Part of a small language model's weights.
Size: 8 layers, width 256, MLP 1024 tanh GELU, 10.6M parameters.
Architecture: LayerNorm before each block, learned positions, biases, tied embeddings, attention and MLP in parallel.
Training: a variant of SOAP for these matrices, 167M tokens.
Each number is 128 + 32 x the weight over its row's rms, rounded and kept within 0 to 255. Layers, rows and columns count from 0. Numbers have three digits each. The size before them is the row's rms in percent of the matrix's.

# layer 4 attention output, 256x256, rms 0.0671, rows 163-255, columns 0-127
101:119100155114123096110124166149101161109132079139097155115126142126147130118169123170116110075130139106158090135116144085112097134166155106170109103145115083176123074149161139156092102094104126111137126131134141139137168060141135174166127166117079152116176121110198098108179168125185124198122071125160171047109125145104120092170165178140092055188108110134148096110143119142190102154120
099:125133113131146176152106107121110060141115135140132177175136170169139115151104140093142127077100127132091084144127125088156091099150073154152119139161161123098144161148166148158145139154075186182109134082139201157091110177190127114115169106110130064140136142145128171097184131065055117138170186115193100141150149148078104120118173161104175102085095150150155147146137146083156110072105
107:139117137146104145150103125161131121140187112176133133214124171159134102113098129153124166140109180174141088188112114142112113119203056124122177112162132113137169105092101180131131116122109168119134160141101171107144123173144115115171172153110141170173110109107088138152106146194089080139105087135142097124152104133120157120105095180127160152144104152076143106148155149143152158146134
104:147140134158116139165113100072144158095122094158085127122165151158115139120112086148105168159122100110138166095155108105116110158145163107166184129161190191129121121155148129141130105140121164104133126140177123139115138126179082144110119187119090111148137122116118156136122097101133121107124117173153092044129193087074124117150110170209142101038118091166120129110098079122114109119108
094:156111107167100139159128104169151139131115123103113145141117117166154119135146146136088147155156166159154076157138108118130116111158101143200140196163109141155051181130110088073144093074134101140107078129134098153133066111146095159138085159140163178138136109103069107129131136129138169128083115059152101123150139099130145134115168191097141120079134174110125077126120098096149138104134
095:150172126131127117063126097152128113093105151153121111183123147145080142159110136076122116107101102173090146116148098106114103080137106133116149135170163148160139149159124160098158148135124093108204127115104155141093154161153193084165093110170093150115149114142106163178107157155128095106097071178169114126113176171168150099103168151152190144059097167206096177111045165089139166111101
103:130094126087178124105140154091160134143118079141104100166089143129124098069107115147129164154103161183120066108126140085172121153115109181162172150101101160121122170144095173111119098089159086123121149169065093074147103110177132160128166124178075136167114173095129129091137162097136113094154124064076150118117133103164103084098109135111135163158122123109151054094144127125097127107122
106:134148141139135168121116100127113099133100121123171156127031119081088092101098122036153115104088165161067160092152151143103133106112124092091124118147159160123098168115115101183121091070120153098078154117095081130136096077124114207185139132066134090124110136128098072085135106164146152123104067175116109160130126111132186123121101078091167101095133072102191046195106176120130125128165
104:077146160115122112120143166152153165115193082068139135131187114125142177188115141135152123178160146140115136118159162171149129146164153132101085094075144104118142156132112103119110090091138181081146125147117140144135095091136062156177137084073147076138110109117078158117152055087175141128083184106134176156171119126146159123146093146104142169131178119109158113137179121125158117170174
108:156115116104129120152096107089096146157142108124157153070137143159127117129137145171114074107204090164160150087164157137117138132074058176104139173199155142162097155069118107107110135135148120118147147174133107179145112163114122121145096181083171089130120107138121088146140133121112099101101126154167116093177091137183144113153128139122105070125152112136101095081130158112100141116132
108:108122108129121065111122148117139134127130152125179126098141155144119108206123126104115170115167130074060117167167096146153164131115143136132118149127135131121147116116155083126129118099122163117109097148124161119130150142166176061150135065115105125111161113097114145046063137076159065064111148083171114134144078170136136127085182120145162137113104103130200104154104128106159103106191
096:174144148169144088100126141136162122131115154094088080102100086110142134106119155172147125134135170088090126093126138179120108157105110126133147148123141139119113123144150095149161080074183100056127145127111166132138079109141081219137134101146122095136184102087075189094154108136099166142114083184137191134081092080112121151104124071162118100155126128112160132154112115145091122147116
105:161120136120096122107091129169139152119117121152063117081139112160107171112182148082156106180089176137093144111118087127109178140127149177146157143132085158114133106089126091108121100139155124107136075098146156145140161147151167100089140131140147133117138107123122141131099060126125097138080076154071103122080115143191175097111117084173146068159106149149129147138062187175176139114053
093:119140120088142143152102153164114149108157160134160088066105121088131158168137193095117130126100096128141129107098112128075175195121151140123113115126115166129116141106108120093117133140162131091074203146126090123099160132074134160136121160141187162210167117128135087078117120118093117134153157147119125126133084107126058132124200109144165113085211141161098141079064110140176117154156
100:141133140139108144110192102114090054161187073136095094140034150132174139132097158143154098135052095168079139134161103134124120155121077132136084113157175089116144127132169067121130108123115125126141129100141141104115149116120169108142117114072138116120172091100191161168110123160151113154153151157136096129141093090167124108124119107068102123120114130142138120086148147117137092170121
093:163085104106114135154158181118107094197114144133138157179105087144151094172137113091125106131162154138156084140122159087145169107150082172158182202180080124064079132121142177097127109171095159162135107088165117118150108212108112109107123129116133108175160114151087105153101115124067105104177185134141116112131139178160119177152127119119069100096091122088057117142140139104174112085141
093:141111132100085126105108128103145124103122109115140154107173114106100085198129134158116194143129139144131119108151102106157167101085213118099098192116067168082095120100112124154126082118109099078159165143111133151148155087150126121088135150138145118136118125099128111155160118137097092104141114049145144144162213147156144075116115106122156147028171161096137095116070106162139139144172
104:125149136172109143112134101096096145097193150169127130140177149125159151130141125192133116143132137175137126059114123124106077118141123084194134098164090121149135140155141134110079184157109143125126144133144080152184100133109151110105122117099104101162130148158136141159114109148169116152164170104134144124147127051121128097204080084163095189116124125173111159099104108147194095074140
095:118148132098165147135092111112160108083086132104177144084102158164093139153106118125126125122189079117132161104160145122144101173162098088113125209166101156085122147089149065098113135136114135121103129185158162133139168148108140109104170093090154084096133115113107093109107153117152148156072130146089126121076099143133116160080125123093117094107120152151141143072165078103117179167130
109:163149139117099115105120073159121107134112158155146142088100172096097130118132156074122104096146141077166170177150121110157167073140155123088109114107125118142105195107099070088140162157162109156108163129152147177146178094175124109132136071152124104154118112166118102091140144091121121105087138143162098145183079107157145169095116125126178129156081140166114137110103187114095193024172
092:166150147127141134157132173116126108148129115128085114180149120113138093125085098124090113140157130072065146124170120149169087157129145110162202136104159174097122138103144121172069094153132172084116137163078135150143139123193113185134128162071051084145097129100152135176151184141121123167150141090079100152159163128088120146188151119165175111185140170126128124194084161131110097094078
101:107108123128147209091122131101143132152190091089136145154149118121096124167152151117135119140101109140097139141136190125161134108152094136140144113090104145135126134104123159080076143060108151116187156126169127114134165152137177099175125166112186117130104167172140188086125135125159107126150116094152116108090165170128067135133085101071088094164144141145169111155175121162094097155111
105:142182131162099119151120130166100168125119088118132085166106113142127143123090156117114157181132140111162119165159086170105136140206075111184170140141129123105088158130082141034103121224138146081139177166140120109128161117087102119074141151145153128139111154147135111150072121131129099106082149107134132136172098102158139107093179174050098149135135123150130113142136178103153132135144
095:143128095140136103152160163148071140129159145139148091094087126151099107089079182103132076113121180134152135133117136153080147092064096111086169170121160152167159097104051132143094103166082099126144124064151160111168156116110143040203116126102085103177122129097142133126098144129160059110111153117138111060149184118100128131079156100160151118107158171159070143111209122148163109108162
100:155074123098130155113167171110127101143104113110117098122111178165135159111084117142146110145140151089163190132204096115102061143149098132111154166125066165129139145054118123219179111096178179182100110084130126107130101124159165104143128124187154142113107128144125190138141132115115155108107140142107109126158118122138125150198148123117112153118040142100130147127163136104147136174136
104:104166145140091144159095134098093099093116114135111126117170148124125101128139144122086117122149104084123103121100165116155128099103214108159141084112058163130141110075157143139190097080118114133139121113150096183168142185107121138097104123142084116149135156152150108141153088076087146146145163078098144166122144107082118153200127128174129155144110196126114082176138111138126143124180
097:113138089142196177097150101134135129099111094120141139141065110154115086150117163097095182103140089163177133138099104103108148094103135061125098125147062115117121106144149159119017165165099126162073135077078131102105137151089126110122105129093132120146094097111132076128139114127145082104102143114204115127140121143156080049118176091093156064138152155103113133078106164117169126110141
097:122106173175126119107140140101121128140127118088169184137106160132131157165109102089146135117117131126080163147130104155082115135103107154086150095109050138139144058114112192184154145113183127101123080119169104147177121163131202129091136108102124177102114107178145208180130129099161169128142119158159153171145183141162157115082080175128167082134161142219126169122081165169168167158170
096:097091130127142165129134168164127131107105079097122087174089113136143138090147143160111165141177154096131157073150120101145108088084081114166117165067157220087180150145106168138147137113133136145138067147143204162115120132173073107100132144144163095138120151117117115063123100120159177096175112111078105090131138162135098114106186156069156102112110174126160105097158111088128089122109
097:118150166148099176151110138096171117114165143131095070081106092107101180115127099149070091132133183095094080077141118157062108164120099139162140136104109176100109163128153114166166151135154086121160120075127152115139138182143116109168141091169062136115149140140101139126093146116126131129152105075145141160139064146175124122118126131159089192080113143109060115136104076120164144155154
103:159164115125113108092153139141161089177110087102123115120146093177133128093120158122143100160154162109112133170128126059146127099097086094148152206117144145122145092144095121150159137144144201141192082131143181134148150141135122115078151163111114106140125133122141104115110111074153098149148150127185165112146153105093123106102071100137168102101083132087109112106103189117109118148176
107:104133147155105110183147208127139117079129123127119099146118053160139105122158152156150133124184083114114079126111139150195103146142145142140181120088132168121139127161105116118132072178156174218112094103079110095116136140152113102126101176106095118120155190130203193136130097128068150130138153117101125134147068127136173120090092161109077120130139177116153087106128076160129109150100
118:149190140100090140123095121087116127120063095139166139124172138163122086132124206074143134123094140118113108134110070112153105138143097146139092101098158145167165088062101135147136117139131137148091123112117103146108163147137119107116125090118159147119160131122157114132139128164114132115104138134141170139124154093094152099150100156131149174143149161118151081111164100094152095141082
095:122142080094106158120093102126146143108120164105159100152126113111154124098139108136108129134139159069097102174141153153125104095156129105142132183125102136165104183130184111210144105132146111135148099131158127158113148169134142113173097106098104134121152140129157075090126118081153158110147119098135122108111123117151242088100211125080097175119032149054112113155160144099135103122119
090:128121127138116073153154149101101164150127108091132191157121186101115142105161150181065132054128126147074134114125143136144111164123119091090094085148089116106096133119119098138134155102158087121077094142112164133157174146111119125106129096117170111184146152152092163072170131155116105150117150124140162199122142175128154103124151138107135114123133129137116123158152119089118172191135
096:116157128126104108173119140126082134127107115148127204123145173158094110093110166111080112097131210105121187147076133166110146108176118131170068133137152165126145098052083113163172126095186084153119132148138083130177173160117169120103136143141103143130143130084125169098147147190110136099097141082190133147103098126122114138058155082164108201133113129089122103132092148110111144159102
098:140119116112093115173096141176164070129127134118150113153104138197115122122091099076127136105096174143100114101161130095109141113152152095170134127148184155078066158157058133178128139215144163125187157095064074132146132136137133161194141136165107121159156153098124108132087139149091123107164170116118120152123140142136140104085109115179113167098121099111090222148148141120121122116103
101:109135118186167113149160140104145150179138094150128130103109145143153125118161158109114120137137115178150101153127126119149178132111087138185098104171122075097141168099090163111093132150115127134125124135139081091124073127171138109080117118116069174145136116129137117141172081124159143163101141122158165150102158098131154118137162158122106150064072112169077198097096130094098116117127
094:175171091088097193144149131119122144130096137103117141114074128174141110082067141131197126107169181162104166157074157120164192172190107157119086140109147155140124138123149115178198176118112162122117116116121120116177112087140122136152146225172159149107130156173164123122093094120096149150145176190115157122111172147113120114078074118192144085101150137142105200119155155071192111151134
092:126172105143141141113155141127126097136086105132125126149082122172132165069118127110073100159097163122016150107145129118126069131119085126140206115109085135149121162104097076130139085099122135062196108172141119123135191131115123125076127180164130130156152135136152113109162121110107132120157137129114100114084190085147112185142078114107150131143073139129112097085189134146149086157113
104:160100148088150148116086157116165093142112158096151138119091154116129120143066119124147151102112083155121144121183148109082127106154170142096148125139130102154068117133152138151163099083160095131145145112137103134151143111110194139117127194134130127103150146111102064091147092120181149108082072134144158120112208161117096182089158114141134153124128165138116129083100151085132121143176
106:103085092154105160154105143118153193067128126171092153160118113119136147150120153152092061112129122137129103143181105147115142152144074106092070119117062116169088108103132079153138145093148126136138115142100110161162140139104132125133129155150091120135117113139136124118152159150106090119115088108099145158155145144170172207204130097163120150175150133115089182143088121107139141136081
095:105145124132125156156127149161097121086117094125137146186130147145105147091151159105132110147134127160121139160118069107162102122034100133100137141126151171173151179070052148099080097155120091086115158181123094091100138126118114088145135085110166169152096104123103095074141064124188110080149150147111140116083148070138150150162156156204146147145128153126108110113120118105136106160100
099:165151101170132111065090124126108128171177139167109143089141079108177138086127117126094097151151123086175150136167124171091154117134092135215110155104130170103148126133078073150131137096144136151145112130120134130101123122082107195117123133193159204175100128141172100136094126194135180129123073090139138105131150148095168121155144057139085103138165167148133152145133103097118131112195
102:148125106124097122137117142081134104141178163085139119167115141151140140113108139115124119095127145088086149089138133170106169158183142165133186126159142085123071140111175133096106123163158092128154124135147110123132078087085138130119170126146079082133124149106122072144114160114171129213097123198076144162148084116114151152128122141121174093083208116101149085162129173153144069099111
102:130150137079083183165142151193152142103145142090145102126125155121083146122110182138117136081103128059179177084155173164106140097060134089132130117145118114135146169088128071140152090109160105165127119111135166123179148095139194146085078109112109115057164107133106114132099107147116148109105106122139112121144099139153111110115206151163057143135126159156175095082099125085149133065180
109:148061093118094128122151124143140158127116108075169131097147160180121127126183139136118159119104099176159096101066178146092145143142134165056152131093180076105110161111130125064110106163124045131094093115129094163142132085134142133176098139180169149135142114126080160124120160101109137171073135079113158167102131128127129144136092167128153171109164071107136101105132103097194117116110
103:188156115168146101155141154168204129093132134122096149169108164124148174121130118116108103179128097149138147136086074174127132103124129107180122193101109127096103112111077149140113143148194055147128117109131115113135109149125113095148151139142046082117108166178124147148097057116129079121079121129117129157117122156133171125121134109162106117158114097159117135099117145145068069149076
101:109167086156114147135125176168083129128130124171130147117111155074097084152123149072130138130162202129124100147102121169111148132145171083079134153116097130105154099123126123146101080077141071118141093136160188104186131111169165134081092134181121114154122109167097154121112118107115147164091081119121180095147129108140135180098123150161089137114168112156062145132107145176081101154120
110:078153167127140131119122144129082126106132123143111140115093137176134093115143147087097121172105084133084081123101118197133171192115076139165071120177210133104176176111065122138056156155158156067124143127109132147113150130117100159145096128133106167116119153087129123130142092147149130141160124170144086101111127147175102085114116119134096167161180150117123138137093112106137138138093
098:102159115113119127122092134140125160137052121130146116097163157121063135089157176139143095189121129116104045168106122130095153096091143114108101135112163091184154114119163153079145163105105124180110112107095133110156112167106174136139142081159122173176135171115190142118146113118154124141157169073171158131090058156212087167169126075118142141147149112141135129146093097128020124148158
091:085118086123153137127109121123166193104137133108110107129050138086123186097170140116127166121124126152173140135111110100109096079153131147118119124110118159180146151148133150165198192178150082115157136131081136156128135130131195128075187096145133157092141159082151085080088160122155176130180082060125125113154129109159149175167116124114046106094147104068115146102136125177184150130123
085:152070139096152089151115084138144150131185135094174086113138130118155207074171163172096146089084133175157112090126075149149100100118189076073098096150103129136102117058183132167126115073114162128093144081222135096149169129078071129141157135146151114088142137137121132076121137136059150092131115154143127153134153101118119150180089100154138055148114126110146166101132096150080114101100
100:130097110113175136120141128101106140102108118158124135137093120167085078119091128097136138144137125119104199086096167143106200115169141102174142115141144148095101107165110145177080115125156165148135100116132130118116075171127119119123089123118084182124136096107062104172106104097120071140124119104073092122119146117068140124054139083127121167089160127136182155126133158150100123198065
099:116162125123196155130063117110128106110128141122112092090123109147103131127115130112105097138164056038123116196130135169090128126111144112155139125143123149109140165176131129119143086170086162115107122100130109098210114150167087128191083148133123091152112179177180179114181136144147095090130118122135107122147141112147118121123175125120096149102104167213125160115144131159182130208093
104:146135144169143150112130128098104126179143155084104114125105189112079127160114115125109163092145141137086128121206095148189092132209099205188128148140153100133112147168125088097157081110110195113115117140148115104114151134136193140178111079141070094126156151115126140113134113163130119149126130157106149115104135136136150124109154111061128117056119125091119153175144119151141131101189
104:113163120181080101113149144106152119109150135109134138120124128119135112113140114093171121142120191087113115119187121134055097093086179117134131120088121137150183091194152104121187117120096149097097102136145119153138097143147188157145130106081091183194197129162113104092139154142123158148123149171135174084105157138166174138187124114117144145102159189144147086105150177070153182107159
091:085134096156129164130120088113121072123147116151148137163113117096145124135103148145129110080130130178097116126120123149108104152129121139050156134105075122137140101137143156129155068162064156108136174097156171104147124123153131156084166150175131097126136124096124132106138118104089078125103119164129119129130099149154150102157141130160158138137130143143124154176064135080087128159126
096:145128127144139067103114092100141124108127114155090115145120074154155139134152105164116099127158123070089158066146125162110134191117096141143159151164107134178096078134118163125094128147106166059129151193108123103114143127092064168171208115101111120109131124098102090172091166167096032162142121119100145157147131171091116165140142123137141097140104154161159130119106077131160161178110
099:157111120167118087125127205147159089125059156156169131125097078131128083169130146156157110116100122110101126122178085153117135143110170152165087118164133154168152162138112063095170088103081146147118150158118087121131071070171113144158118130126210158148138137105107129146078179124101113131144147139136169135107077131151148127081163132156170117132126132152155111126178155147154210119166
095:109111165174106106129151122154100138089174091118116170092124096099173154092118149154118128111111098124117154071111110142116158067135142158207124157126164143119177141077091099170155065186135106113113141137134167171074121151121154193172126039126155098134161076140080129035112095132094139136177135157125135091077083151185152110082133138093099100087100123109105164128100087150111088138105
100:154127181076124181102132121130080127186097131108130116137123090130070143126108143103155153117107137123131097128119144175119127129106109130209148058144186183099133144124122127089108115153148156218050100096124097124140074129141203146123152154154068111134086125147129139059151123181099128167167121196157123140190129117170128169108156124210133122147100098166159107151111122105131144153127
106:118147119088133111125091114120133115194145133116125109128126119131102148169156117160127126101125103118129063137105130107076138205102060111106178192117137134117195158117064097134076167174161080073067088168073108148116067145123090108174125171177117141135142158134099128166092148144134089110052119128144097140051086134117105122160082136097119121126100132186113160111095131076123130134146
100:125161127086136132127097093105149176045130103130173158123124152123119166120093211105118126156089093152075120108159115096148154141112104183154114122138110104157136072062155075118098149110175118124141111150083132136145089096135075150120173137149094112147098148093091134165142127153162087148124131138126134186110138133078154135087128169140162121115125136128118127149095098116140118093133
094:093125135152141099095100039127108092139125099167106133117185143107120142106123141145190132150149114151125165100153104139135135177112124116158119224180072159086123139086112099089154148177128139124125138110104156134120149144135160144141135105081087117118131124155123134072156141141209184149102087144101188163103161132188117072129179160162178135104077120132120095107155101096103110133116
108:096097079156126146126115104153165140162108091114179106128099115125188150117151140160064091160168135127148124121141168150174109116170098074136133147141113156156074134079104125081113142114119146075126131121135104153121127182113145094126095129097120208118133132179127171118138142172050166142123161063141152138093139140057126129138156150103144125154119153061138117132119124124121110080119
101:146108137098103124096139150153145117153108148143184139095127170155144157052121099119115129145099171156123165147077090129190151089165135089182090150146145090069153168070171057184174118085135171124117111147096109098131105145112169143146123157158161157103117097161116128122133116167071051114193094155130132104146127126100118114137087111145133135149128116171087097185169111079072144156150
092:127141128124182122172107102112111142085170187118076094110116096068215065109147126114163089113102107160069139124090131135140182143124112115117100122093181136114146083133098163146171124164075126134157132163113141113091099162149132072138114131121158114121118185196154099121129079103170124160152138102126110103166102153042064186136130110154050192156129125132139088122113140139146105123127
104:141151091116133088159162101085129129105183161141114137111118140148121131081132148075153181104132110148116110080147185104095116120147154142168102104101161128154147083185092193201123172144157132153074092099059114110122153157154138131124126126135077104162188125118147094087131139110127136144136097131117181125127127155168087101123122137112124115168111118078157117144145105117112178188104
097:137142138102129119105112148102163115158158130104167140119125155091129065128119200125107115096122109104122130104096118155149139127124140086101155102105096137130106061086150111132092079140090131059076167110139120136151110111187115088129086149109125144133143144105129143120107149146096094138111158125130119100102138090082098152124090122197149092165160157146154121122107123174130146047068
100:126122125129155142130112109129157153141112093190138147111095105125128106112126078126121119185086179081146159118162139122087138113156108141155126133135121117155128140155123125066198081167112122119120134164157157084150124127152139040096080138143113106101096149079126126127166158101128089136174138115085165101127155108222165149110083096111135199092119128084136133124163169143128193174166
099:112195118151151148141124137102142109128121078127133131145137191116139163099120107130177114125134135155086126085149116086156086108143111219076104151127142153093120080115173151137149165125126105152152101159161077137141105169139134126099092119068120144156159085142135099111142153112116182103140130116165115104069168091098125148139139122094168123114106104134128125122123119173116094168094
111:164099161178161131130123145147155155144127141175085125123175062135147118100096144132172155096098153145109136188180140174151196125149118092170076138107149178148178104119154129155129116175206167100154116114114112070151145129156153148120095107108104114124155124065136139117130121149140126134134113106152173114169158106096123086053183135079165160148058092128138105136145091139168148168113
107:137122128128154140151098105155155152121127118133166119102119134170109101182134129109072161153062133175124118107108126102187149139183098093118138167157096147077135145087078139134072082116151120089137078166108113156108216147151134129163140133092125159156099167087136086108178122127143144148142114146120090149097113108101157095133141158150107131136128108078091127124118102197109125121133
098:112136101140113107158125137133166156085218124158101132122137095106160153089132115140119080077142113136138147135123090144161121157206099154110043182158149188181162115132116129138212087122142181119052124133125111114131134173128136179133127180105086096144075125127137122113101103128051162176090149179141117129123166145135130118100097161103117155136135075179120126083153126162138139115088
104:154197138188121134138135112131143095171144171169095137140114155094137148128088106146101153087137176105127109137119159118141167150117215172158142157092113122170114069172178179054130143148139145108120141138126147163140087072149126126147107109128127142103175156153127132106156091088164118118161141099151146146095101155117133097126117132158155068125126106082061168121143145128131139110114
098:127092124169092110147142157135150182149106149186115138122201142161086125098152121110097112118124133147161121108086102139164083112116156094134140111109141152197113108066097127156222166116124085145177109162111110161144078144122134168131118068177155117118117100152140186157159106118137194108137119125156107114134116046085150111149070133109137090122108152160088102130071130187140111153146
096:085133098110137146136165129113196143113134101119172112126130139130107138122144200138175136136129147185169113111120102156115109164171134119173113078149090144196104128125106108127133127119128111115126151090108144128166115147105137115125170116124108124097066198140153091158128146141084121154117149119134232073133199124182101108116118167103155136184130128063147144070065154171163131175131
098:133128134165084107083166152115159166156148119141139084112153158186170125187131109127161144135087148137114113131192108131112108130125138163135141128139159159122105127140175072162194137080112143180194114184122095095161112125162109101111133132116169120128128104122132110119122146098138124141150134159117156123067121129136149114161174113108121092152174172125147142176138151140093155142122
087:146112118161107090172118088101118089142098125115094088187157108106100085131116156117068084121139132128131112137100148107116163105134108185151125190071132170166090082078117106133111108159156132126095111167161083146107044141160132144090118063093181117110110102136093121153153118116120185132142212109067186161147094088122115154091154112169135067132107078089129156140111123139160139131069
108:128128086106133113163120136158128110137154069166100096133137108123123124085080104175120166087132134118159167167084109140126128131114073073124111087105125162147130085107100121109055111110107145130107167123135152153136184114132123140083126121097111153143171123138103087113096106109185143113129136112098136109134141130096149150154210123191115109132048137120126131087106118178123077132124
095:153115124159156140139141133118128106165162113101098134159153093101170084097128074134145159095079142139043152097160177159127093140157097118170112122166093076119088060146156155170151066125155107108117172097151130101141197078106062081119120108148089155116200138131137185087121157168087155110090131088115137108129097134184127137118166119192160100149117128113168145127153213093131063155186
102:146116147178163177111132126158141140169128146143125149118191118112117107119081125118121125158113112096145048146126108106134174117132131102101140140118094155036112073171109120159088088121183123138130161135202138144141096105110145072193127135098158134132117132111133149115133138082077090150126157112146124091111175130150134060137127101180096138145116109078114122116161107131171096166165
098:160116123127162141153115160170139104117123154101184128111099095127087145143123133157161068144126118037128144133173168191121119128131144121097173134094107080134146124102150115116138069094164145140112114138129117065117115164123156121107084114176198100163104137076155134136106181137086111124126164153102147157099127130080103162089099151129124109097113115091158081109147125135108170132140
100:129108130090127109097160138153087135128148105099069135129159102132156129116071079134167121070073136110101119131179120117109123143167132097154139149130130087167150139175126092096162145150117176055131179158095145140060150174092107099075152068122117073184104106070132084093148151082139088128157119155178118097162146130125116101188154161099106141155102195145126081137178195140092118100162
098:133090125111115141126181109136140109147128154106180159155149143128182129114124156098142133110162134118151168132079061144091093152128202181157072111080151140108166167139134085122121136119098085075156140153142153137151143063153059171115130144129166105101100097114125111107103169094107131112123135067176111117121124095096083065110094122142097118152149124159141098137150161152133124102100
098:191158103170143117095131114123141163128114153132125103134134124130177125133208131165084127137088097080086103158115129123069120126153090138114134099164134071139111129119150128109168137141073085115103114160118139144129168173069112091078114079126080156117166140102097150152170131123128094183141111141166168164097119160155128123084104094110056173139116157117157091103077102107227095130125
096:141101154174128121082086158155121101130146086097089128132097114123104146138103116168144121093129140163176117078138141127095131054119103159159153164136126128113114126179172125166146096120129103141132086113156150090092153120115160120076124138116144096111115094101140117090125125128150085094112091138149201075116171103164103125096145107093136121120135122146114149047090135080157135143085
102:105134105113082088118140154089131149130134113160212096114151152146109134112130156129126100117168168142110175124127159185179140132190089141157153099128117121151126125134144128096063111123062164140107137129098116131121115140107175156153141167120150127142148146126133139116155145116151122131172165110150080112137127225142098125130151153109141087135148145170176122203134180122151147149128
094:074111120084136107137090107155167099082139104110131131142140088086073135131142136079078136169092085119118125094123111176115094077134165134078072095171170182169182090101117164103158081161158131169141101129102121115133071127127137142134078084129161117103139141090085158189109120129127118162143148149159090104133106149134138104080193140129166089122116136195124147128160107186142162125122
100:131145157118126130130181108143148132115122109110151137121116166178136116131130079106234118093138207131125164077200078081120117129100118151121177158052123123084138157068136108126091114151081106111097132161144110119162154102093090106089127119143105154141182122156095141118160068147145175146145151121156108170093135142074139143139119118153142204133130147130156143124141157098151164121133
103:116107118074118107110111119086087093129170135083128137124143112078135116099093100182171122135182151171090156061116104162108095122164160132116130148149154126142129097089133145124105128133084153061108100116134156140156152122206164122130152104123154088128138078140144126134147116118174119181113063172172095095100139135120085092102187166142148145155151129157106152123137090121096126179099
093:096168140109081109149090120168151089134072127149176183147090134137139124106151117161139111119082163129104108088139160170162156130149137107126046178142174106122132158080178095162147094113122148119120111127143116141094108099173107147135109146177194099092135165195106107116121101161175102104171115122123083073091064107104176081122160105118167137188201076125129148149118117123134130112149